Part of a small language model's weights: width 128, 112M tokens.
Each number is 200 + 20 x the weight over the matrix's rms, rounded and kept within 0 to 999. Layers, rows and columns count from 0.

# layer 7 MLP gate, 256x128, rms 0.109, rows 131-149, columns 0-127
195,188,200,183,211,187,168,198,200,241,211,164,194,215,196,200,197,191,196,209,192,237,182,196,230,209,191,170,151,184,179,209,204,168,219,179,228,215,203,185,166,221,188,204,188,164,188,222,202,169,189,164,230,178,199,210,196,176,163,211,191,209,200,177,231,161,236,214,191,191,194,182,157,213,169,170,197,146,240,193,181,148,218,213,176,212,237,187,188,190,203,202,236,215,185,165,231,177,175,176,229,166,200,175,215,233,172,232,208,200,179,211,271,196,178,217,202,189,197,186,220,214,169,231,200,210,199,192
178,155,217,224,208,235,206,201,166,216,210,193,204,197,221,225,180,219,151,174,207,200,192,201,227,207,212,163,192,210,188,228,183,200,199,197,240,221,200,220,201,194,227,239,176,202,238,222,195,207,163,224,243,201,205,164,201,200,204,185,191,245,188,231,145,216,189,211,206,211,236,172,248,203,213,222,184,196,195,177,193,169,193,191,179,199,222,214,213,202,204,222,226,204,175,167,219,167,197,197,219,230,190,189,187,234,209,179,200,198,193,191,218,198,180,222,213,215,222,246,165,180,218,229,184,184,218,172
212,172,207,240,165,206,182,222,187,204,220,219,219,214,191,203,204,130,187,231,228,195,173,206,188,202,195,161,200,204,190,184,190,228,185,221,207,186,226,209,173,224,201,240,189,178,207,212,201,171,161,208,198,232,203,194,215,217,157,204,207,233,201,223,194,230,224,231,188,206,206,230,185,191,192,206,222,185,173,205,184,192,237,219,172,220,192,176,208,174,188,194,208,167,192,199,207,204,213,221,210,194,206,163,149,207,205,192,194,197,194,226,192,193,169,189,202,243,226,195,206,156,201,221,236,208,205,202
210,195,179,198,200,216,197,208,204,207,194,191,205,184,195,198,191,214,182,203,200,227,209,196,180,219,168,207,238,152,224,203,187,200,210,218,217,198,217,217,190,235,210,200,205,195,208,194,230,159,196,232,196,240,217,207,171,226,189,183,204,227,220,214,203,175,212,223,183,169,202,226,169,180,201,192,187,242,198,163,182,195,188,225,201,206,226,195,147,185,184,198,175,189,232,198,208,204,197,158,177,209,247,173,201,228,176,194,207,194,195,192,219,165,148,207,157,175,237,180,194,217,155,204,198,205,175,241
142,208,190,214,244,211,185,242,189,218,225,212,197,170,178,216,190,158,185,170,187,176,202,228,198,209,204,214,208,205,216,220,193,178,192,228,162,177,178,232,196,135,182,234,170,171,203,190,209,178,210,203,169,181,200,194,205,183,217,204,202,180,196,227,188,227,221,211,175,190,195,192,229,206,220,205,190,224,189,184,181,161,224,202,201,207,199,212,200,210,207,186,180,208,187,175,168,187,202,203,195,228,241,163,223,207,203,234,189,217,218,188,161,205,187,206,186,206,201,166,181,221,189,214,223,208,198,198
193,186,161,215,211,172,193,195,206,214,196,174,219,230,185,205,195,182,204,199,209,220,214,191,241,215,242,202,202,183,201,211,201,206,229,224,161,218,189,178,187,170,192,217,234,194,259,193,191,192,215,189,187,200,189,208,177,202,159,228,197,188,193,204,176,199,176,202,204,183,212,204,210,217,180,202,215,188,228,139,159,186,190,234,196,199,232,198,206,209,206,202,192,211,169,163,175,195,220,174,190,192,210,214,198,216,211,219,179,201,222,209,229,189,228,180,237,182,217,169,180,217,218,217,156,203,222,226
231,224,224,215,206,209,208,212,206,216,202,199,201,189,196,190,208,180,180,197,192,208,204,180,215,168,201,195,219,199,203,239,177,207,156,236,189,173,209,203,191,220,197,190,207,200,244,229,211,210,214,140,178,221,166,212,182,205,212,206,193,150,169,236,197,212,172,183,202,190,240,174,174,180,209,209,221,185,203,229,159,178,205,224,220,200,190,215,201,194,187,205,215,201,196,191,219,204,186,194,219,212,202,201,225,231,216,175,198,202,210,176,192,173,199,192,187,197,226,184,222,197,192,183,225,170,188,211
197,203,196,217,170,210,193,172,204,217,231,207,174,217,210,193,166,187,203,193,184,247,208,164,194,201,217,213,204,165,180,229,198,198,199,214,228,204,174,219,167,202,209,201,206,187,224,191,179,212,177,162,212,214,221,195,166,192,230,187,202,225,164,212,202,205,227,200,184,182,163,204,194,204,167,150,193,178,218,198,189,162,191,190,202,208,240,184,187,206,189,198,222,197,197,179,166,205,203,165,173,187,216,165,222,196,215,225,205,197,229,230,243,188,212,205,201,175,212,201,198,208,180,234,223,195,174,205
167,218,242,226,195,198,189,185,174,256,198,204,199,213,196,194,226,201,194,202,215,193,197,197,218,212,234,205,196,214,200,185,201,178,177,197,225,208,191,227,197,168,205,219,188,161,190,225,224,191,186,204,214,203,176,212,208,183,236,172,211,174,208,198,227,176,204,210,230,181,191,190,196,212,194,198,200,223,190,200,196,168,210,186,190,208,218,190,185,170,166,184,208,196,189,171,253,184,194,195,194,222,201,210,210,213,194,218,209,189,177,225,172,169,220,222,208,203,240,190,232,197,214,221,240,200,212,185
223,198,206,255,185,250,210,197,205,230,188,173,195,229,191,202,211,235,172,175,223,198,135,191,176,214,178,195,190,225,141,237,229,199,176,199,215,211,188,230,192,165,195,206,210,220,209,196,189,218,209,212,203,202,238,175,202,197,188,181,215,182,192,167,261,183,184,192,211,218,195,179,241,208,221,197,205,205,176,215,228,202,223,193,185,190,222,166,227,214,194,188,232,210,209,189,197,203,208,179,189,186,220,189,209,218,190,186,196,196,220,173,209,181,188,225,235,214,187,179,215,212,189,198,173,198,199,194
230,173,222,206,212,203,199,218,209,221,222,200,183,185,187,203,156,248,172,200,219,188,218,233,220,193,176,188,195,194,209,210,187,183,173,230,205,197,174,199,204,177,213,218,187,202,201,193,214,203,175,222,201,258,202,198,214,200,201,147,226,220,202,191,181,186,234,203,160,222,205,217,203,201,238,183,213,207,183,160,186,184,238,198,198,197,203,200,188,181,178,184,208,210,178,221,199,209,202,196,185,236,211,157,228,207,238,182,188,222,225,185,225,199,211,198,182,205,213,234,208,201,156,224,192,217,215,208
210,195,183,214,189,207,185,238,192,200,216,200,195,217,196,199,182,175,221,198,201,206,161,173,229,196,175,179,215,205,201,194,223,189,222,242,190,224,198,183,206,174,164,220,181,201,243,213,195,219,198,236,196,204,197,200,174,176,198,192,200,158,215,184,154,247,216,184,179,204,218,196,246,205,179,204,210,242,220,216,224,183,220,211,209,199,180,198,215,204,195,199,222,209,185,220,194,225,187,185,174,190,159,213,201,221,190,186,229,193,216,193,187,215,172,207,213,192,222,189,198,206,178,209,190,209,192,192
183,216,187,222,187,221,202,218,181,223,203,209,201,185,199,197,208,192,218,205,196,253,218,199,227,186,212,224,188,208,211,244,194,170,198,226,201,210,185,210,220,184,242,202,226,180,245,213,202,217,204,176,248,238,224,192,183,178,208,175,189,195,188,156,251,240,201,171,210,173,199,213,201,200,216,238,208,250,172,140,214,193,207,184,203,174,211,192,209,210,167,194,208,201,195,200,161,173,167,188,196,207,226,189,214,194,212,199,169,221,176,173,224,199,173,217,202,212,219,180,162,201,201,177,218,189,209,254
200,200,203,214,173,137,178,218,220,193,197,222,211,202,178,201,217,169,195,205,220,182,237,217,211,191,195,230,230,179,175,196,175,194,223,225,208,168,188,191,174,222,196,197,180,199,217,198,190,215,203,167,207,227,235,199,201,197,175,228,188,210,197,249,233,188,170,209,181,175,158,189,213,233,170,209,213,199,170,191,191,192,219,218,219,250,214,194,226,204,193,201,186,177,165,189,186,220,201,189,181,210,197,190,207,186,192,227,188,227,206,210,200,161,192,214,235,199,182,159,178,210,204,222,193,225,202,221
180,196,213,210,188,216,184,225,168,210,227,185,213,200,181,217,210,175,193,233,221,186,190,190,208,204,200,236,210,207,190,222,210,194,211,216,219,194,223,200,238,196,173,197,199,210,232,195,173,200,224,188,207,207,179,202,208,169,182,201,191,171,222,165,190,209,211,195,184,200,218,201,200,223,171,190,226,222,225,226,207,226,191,259,209,171,182,173,214,193,195,188,191,225,192,211,212,201,187,207,190,228,164,205,214,170,184,191,201,231,189,217,179,181,161,211,170,181,224,181,188,196,211,204,247,231,238,166
206,215,199,186,219,226,169,208,208,208,188,204,216,171,192,251,164,188,195,182,187,215,207,180,225,202,189,225,189,206,193,223,188,175,234,166,227,194,163,198,202,206,221,199,230,188,185,163,190,228,222,186,185,204,181,221,201,183,209,189,210,178,200,189,211,214,220,175,194,200,217,203,150,210,211,211,222,203,217,217,158,196,168,217,209,175,231,196,218,174,202,222,214,195,192,175,158,197,221,226,219,183,182,201,235,211,186,202,196,220,189,222,235,200,173,157,240,192,218,221,220,205,209,202,203,168,238,200
200,185,190,192,236,202,160,207,181,224,238,196,195,217,219,198,199,173,174,190,194,233,193,192,207,167,157,188,197,206,191,217,218,193,174,210,193,183,154,210,158,202,193,199,233,208,204,237,184,210,190,176,172,170,214,219,187,184,200,172,177,189,190,219,176,194,195,175,206,211,191,193,153,226,231,192,236,226,168,236,207,178,191,206,208,191,216,236,172,226,204,205,189,222,227,181,174,149,200,215,179,197,201,186,247,211,205,194,223,201,224,213,211,184,182,196,238,175,213,196,209,193,177,176,226,200,188,190
191,204,206,208,160,248,166,219,198,209,198,157,197,212,218,200,195,192,177,208,202,182,140,151,191,202,162,165,178,167,122,233,193,205,247,205,185,181,171,184,178,198,204,220,179,177,214,226,177,189,174,209,217,177,215,187,180,159,155,217,210,230,218,174,197,210,184,200,173,221,219,171,205,211,217,187,226,175,227,195,198,180,181,183,224,202,217,198,154,203,179,214,203,201,219,192,200,172,235,185,205,198,188,202,166,220,177,208,216,197,186,213,201,185,217,201,205,212,205,198,238,166,203,211,217,202,191,224
226,186,208,229,192,240,193,207,176,207,197,180,203,207,197,199,178,198,205,205,228,221,215,200,165,243,221,160,194,187,203,216,225,199,195,239,190,198,203,238,218,187,189,222,195,166,185,228,233,185,179,185,205,202,177,215,182,191,190,211,202,231,158,225,199,208,204,175,205,188,203,190,214,206,211,202,205,196,235,195,203,227,206,207,211,190,167,208,190,191,204,231,243,213,187,167,226,212,167,198,190,207,170,180,160,184,205,241,197,186,203,206,221,246,176,210,220,202,204,203,203,175,162,210,192,206,178,180
# layer 7 MLP up, 256x128, rms 0.106, rows 131-148, columns 0-127
210,208,188,169,205,183,185,206,203,197,231,201,222,210,180,169,197,193,162,204,200,202,195,199,191,190,219,207,218,227,243,205,221,201,234,187,199,209,219,223,184,199,195,171,183,190,211,213,206,181,210,229,207,202,192,222,216,191,194,213,163,191,182,221,173,183,217,209,183,210,180,208,205,210,201,181,220,186,219,196,223,210,195,180,212,159,225,239,235,236,191,233,200,211,227,222,170,244,167,207,213,222,192,184,176,216,171,182,189,188,203,184,199,191,153,194,204,190,177,230,214,199,236,208,187,183,225,209
183,171,197,201,206,209,188,192,206,214,185,212,192,217,219,208,218,206,177,202,226,196,172,194,198,188,216,187,154,189,165,180,201,176,171,194,170,213,186,164,229,166,191,226,179,225,206,187,194,225,180,215,176,203,193,202,202,197,217,222,216,215,181,199,194,203,207,184,208,192,164,215,221,230,177,187,190,200,172,225,171,215,208,185,217,224,236,199,207,203,199,167,213,196,166,208,159,210,202,183,225,201,239,186,209,184,209,144,164,213,227,197,230,197,215,206,205,187,232,175,178,211,199,176,200,193,193,196
181,216,177,237,237,213,229,181,211,181,180,229,190,234,175,178,181,168,205,215,208,235,172,241,170,203,207,203,172,225,190,196,181,188,196,201,201,196,223,215,184,236,216,202,235,212,209,226,209,209,200,214,210,179,214,157,196,215,212,171,207,179,199,189,172,207,232,250,189,207,184,232,217,210,192,168,164,194,146,194,202,226,210,205,215,202,219,211,225,209,180,191,179,229,217,213,186,200,186,194,212,201,166,214,210,171,206,180,220,194,212,201,214,220,222,192,201,200,194,218,170,222,207,241,178,189,221,193
211,177,231,225,203,191,183,169,196,190,208,196,192,209,222,188,200,183,155,223,212,210,198,211,209,229,217,213,185,175,182,220,193,186,234,162,169,218,183,211,240,219,216,203,192,191,244,179,169,214,216,227,195,188,212,181,198,181,153,225,203,177,208,209,146,187,189,200,217,203,196,181,177,196,178,200,185,225,171,182,212,207,202,185,210,186,214,179,205,213,223,231,185,219,181,222,179,168,235,197,191,187,204,212,219,202,205,235,237,178,174,182,200,196,167,223,203,167,240,208,191,210,229,198,219,187,209,180
213,217,187,235,175,166,210,146,198,204,225,208,190,233,180,181,209,200,157,208,200,202,198,227,194,180,206,198,182,187,207,186,183,183,236,200,189,214,212,201,213,217,179,176,197,231,220,234,146,172,211,219,146,166,191,196,213,221,172,224,186,189,209,196,164,206,175,240,204,216,221,190,200,180,216,200,214,218,162,218,177,225,199,227,212,194,205,215,213,196,221,185,201,192,228,202,183,210,173,224,198,193,220,219,210,207,221,179,214,190,244,169,202,190,188,207,212,180,193,189,194,212,215,199,205,173,210,198
223,243,212,222,210,216,229,220,199,196,213,145,199,196,210,143,223,164,179,197,188,210,211,163,200,193,146,198,231,168,205,195,197,198,219,206,194,187,173,196,192,209,203,220,174,173,164,206,183,175,221,202,192,224,233,183,191,189,236,192,204,248,203,178,180,219,173,237,197,189,233,170,193,219,212,195,208,227,203,243,211,183,199,183,222,178,169,234,184,213,186,242,164,186,238,232,218,223,176,177,179,214,205,201,181,196,218,191,248,221,191,223,158,221,195,188,170,227,176,188,220,207,179,221,220,213,197,199
206,212,188,207,184,192,185,184,207,201,190,204,186,202,174,183,200,224,235,204,186,186,222,162,175,203,235,182,246,203,187,178,211,207,201,206,239,205,174,219,206,199,250,206,203,168,165,211,235,165,173,242,208,255,200,220,217,229,209,195,222,212,191,222,192,216,232,200,230,216,198,185,223,190,196,196,208,202,224,193,236,175,186,190,143,215,183,215,189,174,182,206,209,224,188,218,215,241,179,219,212,180,179,202,195,205,182,203,177,175,215,172,194,184,182,215,174,196,181,170,192,221,185,232,223,220,196,203
213,224,196,177,226,193,181,197,167,159,197,197,214,191,180,213,200,217,181,241,208,167,172,217,232,158,198,175,194,209,218,177,202,175,181,177,197,191,248,176,163,224,183,216,210,238,230,227,168,233,234,213,201,186,182,216,164,213,172,205,223,169,184,209,188,161,202,223,174,210,194,193,209,222,197,206,195,233,213,180,259,199,232,215,175,171,218,200,216,207,243,195,168,210,226,209,204,191,180,215,189,162,196,200,240,211,192,219,219,209,220,181,199,240,204,192,191,177,216,225,201,204,208,194,199,223,193,177
208,221,194,206,231,173,232,221,202,202,210,160,194,191,165,166,228,190,201,183,197,199,206,207,192,209,214,183,213,196,174,206,185,192,222,168,203,182,202,201,192,209,190,205,186,213,166,215,182,239,188,233,193,198,197,185,229,206,186,206,187,225,212,209,185,185,198,197,206,230,216,216,150,204,226,228,172,194,238,212,214,212,234,186,191,235,178,199,225,224,203,227,163,159,223,196,183,210,209,225,204,166,224,189,206,186,201,231,197,205,179,219,225,207,210,187,204,177,213,200,213,194,183,208,221,197,183,218
163,189,215,192,221,242,236,219,197,202,183,208,227,214,197,209,206,202,221,230,188,244,159,218,208,198,188,177,204,204,188,197,196,209,194,199,193,182,229,198,188,218,192,223,206,189,191,211,244,187,201,237,204,221,229,193,195,197,213,143,212,214,222,167,215,211,210,174,206,203,207,208,218,192,243,185,214,203,180,209,188,216,203,196,164,188,194,182,211,197,198,231,210,183,204,165,181,245,191,190,200,198,212,205,187,222,195,200,211,218,183,181,246,189,246,206,210,215,209,203,183,190,168,186,173,187,150,217
186,198,214,207,238,201,208,235,185,195,181,188,184,185,196,187,199,190,176,197,216,194,182,189,210,203,215,210,208,196,202,199,181,222,196,171,226,235,227,202,215,218,179,228,202,171,197,211,199,224,186,217,203,196,175,199,193,191,196,188,173,238,221,206,212,182,222,216,226,209,192,211,195,214,200,180,193,185,222,195,195,203,217,229,218,196,188,184,196,168,176,202,199,177,157,196,220,273,165,210,225,207,234,200,216,198,183,168,226,184,186,222,198,213,194,180,198,218,213,190,151,204,210,222,211,201,183,184
190,178,214,245,206,222,233,206,172,226,183,190,213,210,185,207,183,203,181,199,192,207,171,190,206,205,184,192,209,184,186,195,195,172,198,209,178,189,190,180,183,177,204,245,167,179,207,179,207,204,212,186,173,204,190,215,216,194,183,198,172,157,203,209,212,198,234,178,189,195,269,214,203,234,192,225,203,207,183,198,222,183,202,192,163,186,222,204,179,213,233,198,231,202,211,177,184,172,201,196,196,216,211,198,237,214,218,163,213,203,186,166,197,214,171,225,250,218,213,224,200,182,239,242,178,191,219,216
175,223,229,203,206,235,258,223,185,216,202,198,224,194,203,210,193,185,182,200,191,239,166,192,198,174,228,243,193,190,204,148,174,173,186,222,195,194,234,189,248,192,215,196,214,227,181,175,204,192,227,223,207,193,222,165,184,210,184,191,191,162,218,191,203,174,189,163,220,186,212,161,171,190,164,204,208,197,207,235,227,216,216,212,177,234,217,171,222,202,224,210,230,185,199,192,160,214,186,183,198,203,224,204,235,208,209,169,212,177,183,190,214,157,187,207,182,220,162,210,195,206,184,172,228,188,186,187
187,178,194,218,208,196,184,171,210,206,204,184,221,192,218,189,185,199,248,210,227,210,189,188,228,201,210,184,214,183,193,195,172,184,193,192,202,227,166,220,218,190,205,214,170,205,233,218,219,200,198,206,207,240,230,184,188,182,197,194,227,234,212,200,222,181,216,200,194,199,223,183,210,205,188,222,246,218,228,184,194,218,207,199,176,202,200,164,192,191,158,192,206,188,211,182,203,192,186,219,212,192,198,173,188,193,154,215,176,206,176,215,182,205,200,163,202,217,162,188,184,189,191,216,172,212,203,199
159,213,193,181,230,209,224,201,206,184,181,220,226,208,218,183,181,234,197,194,213,183,180,175,181,182,206,207,163,189,210,192,189,206,207,254,227,193,209,207,187,209,223,206,202,154,192,174,194,192,199,219,223,207,175,194,205,217,226,220,213,163,186,217,212,219,191,193,202,186,188,193,204,184,160,174,192,171,212,198,188,190,208,207,218,203,185,165,217,223,217,213,190,204,182,161,214,213,250,221,186,217,226,181,197,208,223,195,192,233,185,172,188,185,233,200,210,192,210,216,208,197,181,216,166,218,187,242
186,212,170,190,193,199,170,206,208,184,168,195,200,196,188,210,209,212,203,209,212,199,223,130,220,245,196,209,215,204,223,206,206,172,173,184,177,218,219,241,183,145,185,193,179,190,223,191,206,156,216,210,222,198,173,191,215,175,185,214,211,190,199,179,202,211,208,200,194,164,194,209,234,216,172,194,203,236,196,194,202,212,184,201,191,156,175,211,165,224,194,178,161,211,200,199,181,199,188,202,237,224,215,195,206,190,197,197,191,193,177,190,193,217,172,205,210,190,178,194,165,189,222,182,235,250,194,209
229,192,188,195,190,211,183,216,176,210,242,197,208,184,217,191,172,223,188,188,204,239,154,194,186,197,213,159,221,161,163,183,225,198,196,240,205,185,195,226,190,213,213,217,209,177,179,197,228,205,239,193,185,200,178,174,179,198,220,208,160,232,218,218,236,188,210,176,217,239,208,192,207,254,204,215,228,178,165,207,208,181,217,222,189,232,177,185,184,206,168,178,178,191,169,202,209,173,165,229,184,187,171,197,218,202,187,190,199,201,222,201,182,229,203,189,220,188,240,183,210,234,216,211,202,173,208,177
201,206,214,209,191,187,214,195,195,207,205,199,194,171,205,194,244,182,213,209,194,196,215,211,150,201,202,173,174,248,199,185,225,181,210,195,208,200,226,196,181,193,258,193,202,184,203,191,196,205,148,208,197,221,226,198,201,221,197,206,202,178,194,243,186,225,181,190,212,217,233,198,227,200,180,205,204,249,162,189,205,182,208,176,223,161,190,198,236,157,185,227,167,176,237,206,176,145,180,162,228,218,184,176,196,185,200,175,158,186,195,201,223,205,148,202,196,219,172,207,231,213,206,166,206,162,199,180
# layer 7 MLP down (transposed), 256x128, rms 0.0738, rows 131-148, columns 0-127
212,235,189,221,189,199,182,198,195,212,193,175,212,237,230,212,219,148,176,198,162,208,209,171,179,154,177,182,151,211,216,177,216,203,201,177,203,185,201,216,198,222,206,235,199,195,196,204,203,223,202,190,176,187,179,180,202,191,196,204,175,212,191,161,200,186,283,213,180,198,197,161,195,210,215,190,199,201,217,222,214,203,224,186,192,220,190,210,192,193,186,211,202,208,182,234,195,206,206,206,214,205,213,179,226,172,206,195,191,207,194,202,213,233,172,228,215,223,188,198,193,233,206,167,183,207,192,185
205,216,179,200,209,181,191,195,207,215,201,149,203,201,202,211,191,180,203,191,170,200,192,190,176,241,178,193,215,189,221,163,193,226,201,220,229,207,206,216,191,215,192,197,208,192,211,232,179,196,213,209,226,185,218,174,214,177,170,200,182,235,199,213,241,217,166,218,212,197,183,209,175,193,223,190,194,222,170,191,214,201,215,204,163,201,192,199,184,193,192,188,197,226,178,202,178,195,215,205,171,190,229,230,189,160,197,204,221,155,180,169,184,215,216,206,195,197,154,207,249,201,181,219,164,176,186,179
202,166,224,183,227,213,175,183,212,160,229,147,188,178,205,185,185,229,219,203,170,213,204,221,220,194,206,239,218,241,201,188,195,188,196,179,207,208,222,222,192,227,176,216,184,197,203,157,196,211,223,187,175,218,189,234,191,207,193,190,193,197,180,198,208,235,186,189,210,192,215,198,200,201,233,155,234,198,199,209,199,216,223,204,239,190,158,200,190,198,173,200,156,196,192,187,179,201,193,188,211,238,211,193,223,137,208,225,201,198,202,210,188,163,203,218,209,166,179,206,193,186,222,187,172,210,192,183
177,177,190,204,185,190,188,204,167,238,183,196,182,194,196,216,203,169,198,186,171,231,206,212,152,176,200,214,212,176,155,211,196,243,181,230,204,185,231,214,213,218,176,184,215,210,207,202,198,161,180,179,206,216,228,205,219,203,196,205,196,197,202,216,207,243,208,232,213,198,166,213,191,172,211,200,196,199,220,229,215,179,209,218,196,228,207,188,170,234,212,180,187,206,232,222,174,173,190,231,170,187,220,179,199,192,196,210,196,190,196,207,192,213,177,227,200,178,209,197,190,189,176,216,180,249,226,208
198,211,202,187,207,238,221,219,204,216,213,180,181,182,232,194,203,206,250,219,186,168,208,196,217,228,177,162,188,185,206,208,198,200,204,186,199,209,212,192,189,203,237,186,214,194,204,190,171,137,219,174,210,190,209,191,191,236,210,178,189,209,191,188,212,199,155,226,217,200,193,165,181,223,183,205,218,192,215,233,206,189,175,221,235,189,234,186,197,201,236,177,214,196,178,231,196,200,195,208,185,207,198,176,212,249,210,207,202,230,219,210,224,206,210,187,195,198,195,179,201,168,193,206,162,193,245,231
203,197,223,227,192,205,170,166,190,245,196,178,228,160,185,165,205,173,165,198,223,185,221,179,164,180,209,192,204,227,194,218,198,219,206,231,200,191,218,231,248,193,208,199,192,189,182,201,188,220,233,205,222,198,225,200,192,164,173,230,209,194,175,185,231,221,208,200,203,237,195,232,184,179,212,177,194,260,214,235,177,195,197,151,163,194,180,196,202,186,201,238,213,193,214,206,168,196,233,196,212,214,234,222,194,191,173,191,182,203,189,177,165,143,199,219,209,186,196,199,230,214,201,216,217,178,223,169
202,193,232,205,191,208,202,192,216,156,174,228,201,162,223,225,195,208,209,214,242,206,208,223,198,195,212,196,196,196,229,191,194,217,227,199,189,201,215,236,187,218,191,207,188,174,226,209,208,188,178,194,182,199,188,194,186,208,205,225,199,227,253,189,192,194,224,179,220,201,172,196,205,235,186,185,198,222,208,232,217,214,191,200,209,207,167,174,176,143,220,183,201,227,273,223,187,195,146,184,192,180,190,214,213,207,183,211,188,166,227,171,213,185,166,188,189,210,207,181,177,215,191,202,200,214,207,174
211,229,194,212,174,165,198,216,236,230,208,156,191,205,207,233,202,215,192,186,172,156,204,187,195,211,211,198,211,217,221,205,206,196,145,217,212,220,183,223,204,220,195,188,242,222,218,211,187,188,198,180,207,212,196,191,162,188,194,234,170,222,218,210,176,212,198,227,173,239,219,208,219,195,201,177,222,196,200,213,235,176,192,223,160,246,170,204,174,201,149,195,231,220,202,202,240,208,207,201,189,222,190,180,167,199,200,220,201,205,211,178,211,172,237,177,193,196,217,171,224,205,204,193,206,225,194,208
194,214,160,140,207,209,199,203,222,210,190,209,176,215,193,187,190,188,190,194,207,228,225,198,177,200,204,203,215,191,202,204,170,200,168,227,173,234,194,166,197,202,229,189,196,191,206,209,171,179,203,184,215,214,165,171,178,194,209,204,205,204,172,189,194,187,210,208,213,173,191,191,187,197,199,176,206,192,200,208,195,187,211,225,186,191,205,223,201,195,210,154,218,196,205,210,214,189,203,208,225,201,169,188,210,202,194,209,184,268,206,193,247,208,239,190,186,193,191,194,200,198,188,243,184,211,186,218
188,227,210,211,180,220,205,206,189,193,197,187,164,222,194,182,207,191,237,209,191,162,196,219,182,185,157,233,210,206,179,201,199,187,220,203,192,218,175,172,205,230,201,243,206,210,194,208,147,196,192,161,235,180,234,191,202,219,220,237,196,187,181,226,208,186,138,212,191,197,209,189,199,199,212,170,175,195,190,157,182,200,203,181,219,181,175,192,195,233,201,209,201,217,180,198,219,219,210,219,223,217,188,178,208,203,187,184,220,184,183,196,176,197,222,181,201,193,203,193,190,181,201,217,227,187,202,191
215,189,201,189,189,206,205,186,194,175,184,177,182,211,172,189,205,184,214,184,196,205,187,152,167,213,211,152,217,228,222,182,218,186,196,191,216,183,179,220,179,208,182,196,248,174,204,212,255,187,211,205,162,204,178,196,199,184,192,220,184,188,188,228,178,197,233,199,184,196,199,227,197,196,180,217,211,185,216,193,186,194,218,220,178,211,202,183,211,222,208,222,175,233,177,185,191,179,191,221,185,222,252,227,199,192,193,186,225,169,180,197,216,215,175,186,191,200,185,190,188,206,187,189,205,198,180,186
206,222,203,185,173,199,156,222,203,145,204,173,195,221,233,208,222,203,208,188,198,197,207,201,213,204,212,188,172,179,166,218,196,210,211,224,208,222,192,213,203,190,203,209,176,225,178,203,181,200,150,217,232,164,227,195,156,219,199,196,213,216,216,185,211,180,205,197,183,176,164,226,195,201,217,223,166,185,200,229,215,237,207,220,200,232,194,196,209,192,201,180,163,216,214,200,210,235,229,189,213,194,161,236,203,210,176,190,221,140,197,228,224,196,211,207,219,205,192,181,200,188,216,200,204,223,209,184
219,180,221,204,194,169,201,188,231,150,190,235,246,183,164,243,200,194,210,204,183,197,192,178,193,174,187,190,208,181,240,216,211,170,197,211,194,216,212,192,182,182,186,191,175,157,210,217,236,163,206,211,196,159,163,234,177,181,195,203,188,148,203,235,184,214,192,188,187,207,203,195,226,205,175,199,199,203,198,211,195,213,192,193,219,238,185,197,187,166,205,191,204,200,248,209,160,203,208,176,176,227,161,170,179,166,165,166,218,182,201,196,197,189,166,171,212,199,184,176,224,232,221,209,164,193,224,158
209,166,176,200,193,212,204,209,208,137,207,185,196,189,201,229,218,196,178,195,217,192,196,192,202,219,221,199,187,204,172,226,201,197,174,212,201,194,204,209,219,213,213,196,200,193,194,227,186,244,206,225,135,163,197,177,205,236,198,193,232,192,199,196,192,200,202,209,183,201,204,219,192,195,199,203,256,244,209,202,183,240,187,192,175,201,199,217,204,214,174,196,207,206,214,214,166,222,204,218,194,182,218,225,225,175,204,211,205,204,184,203,193,221,204,226,187,200,207,207,192,193,213,197,190,222,192,188
226,200,211,197,225,201,197,195,173,136,190,227,237,203,196,221,198,188,209,205,188,184,206,203,220,178,205,204,185,204,189,194,172,213,188,212,220,220,210,200,200,213,173,190,182,212,189,208,201,192,188,184,201,195,173,188,216,215,224,202,217,192,210,192,175,193,183,190,178,201,176,241,210,181,168,195,203,227,216,220,201,177,205,235,201,203,183,194,186,226,158,207,199,198,191,217,232,225,200,191,205,165,158,256,195,174,171,210,219,236,219,202,192,210,217,185,177,215,180,215,196,181,198,196,214,198,206,203
196,210,192,206,233,241,176,219,231,209,184,194,169,180,229,220,191,186,196,206,186,195,199,186,181,243,211,197,224,153,159,193,221,203,175,231,196,236,178,197,180,192,249,245,223,202,203,196,169,173,207,194,175,198,226,242,208,240,175,203,190,196,189,202,203,186,222,190,197,177,173,224,202,220,205,219,202,175,210,206,238,178,209,162,188,222,204,225,196,200,188,172,200,207,189,158,168,187,197,183,226,182,234,197,194,162,177,194,266,206,178,199,193,193,196,218,200,193,185,203,176,157,221,202,214,179,196,186
207,183,187,195,197,187,179,174,203,165,217,202,199,220,226,214,186,184,181,218,180,174,211,162,225,214,219,160,241,156,222,223,211,186,186,197,197,184,177,196,198,194,198,183,233,198,204,164,183,224,213,178,187,213,225,225,244,219,173,191,148,205,219,196,225,219,199,215,161,183,202,230,168,227,194,202,218,197,195,188,203,221,193,180,191,196,195,266,196,194,214,207,242,193,193,185,203,220,187,187,221,198,181,230,176,248,216,210,189,208,188,197,225,220,207,213,214,218,190,144,211,191,205,206,208,221,169,178
191,200,208,160,167,194,199,196,223,191,184,216,185,201,202,191,176,177,199,186,141,203,216,189,160,177,201,224,198,171,177,204,192,219,170,230,185,187,183,221,182,186,203,168,172,183,211,201,207,228,172,188,191,244,163,251,196,236,210,186,171,176,178,215,206,212,197,228,217,181,194,251,249,211,196,168,199,160,194,223,161,170,166,195,184,243,209,190,184,178,215,216,210,241,208,192,183,196,209,162,194,215,200,207,182,175,176,174,187,193,212,201,206,238,204,234,188,219,201,205,178,200,222,157,205,185,210,197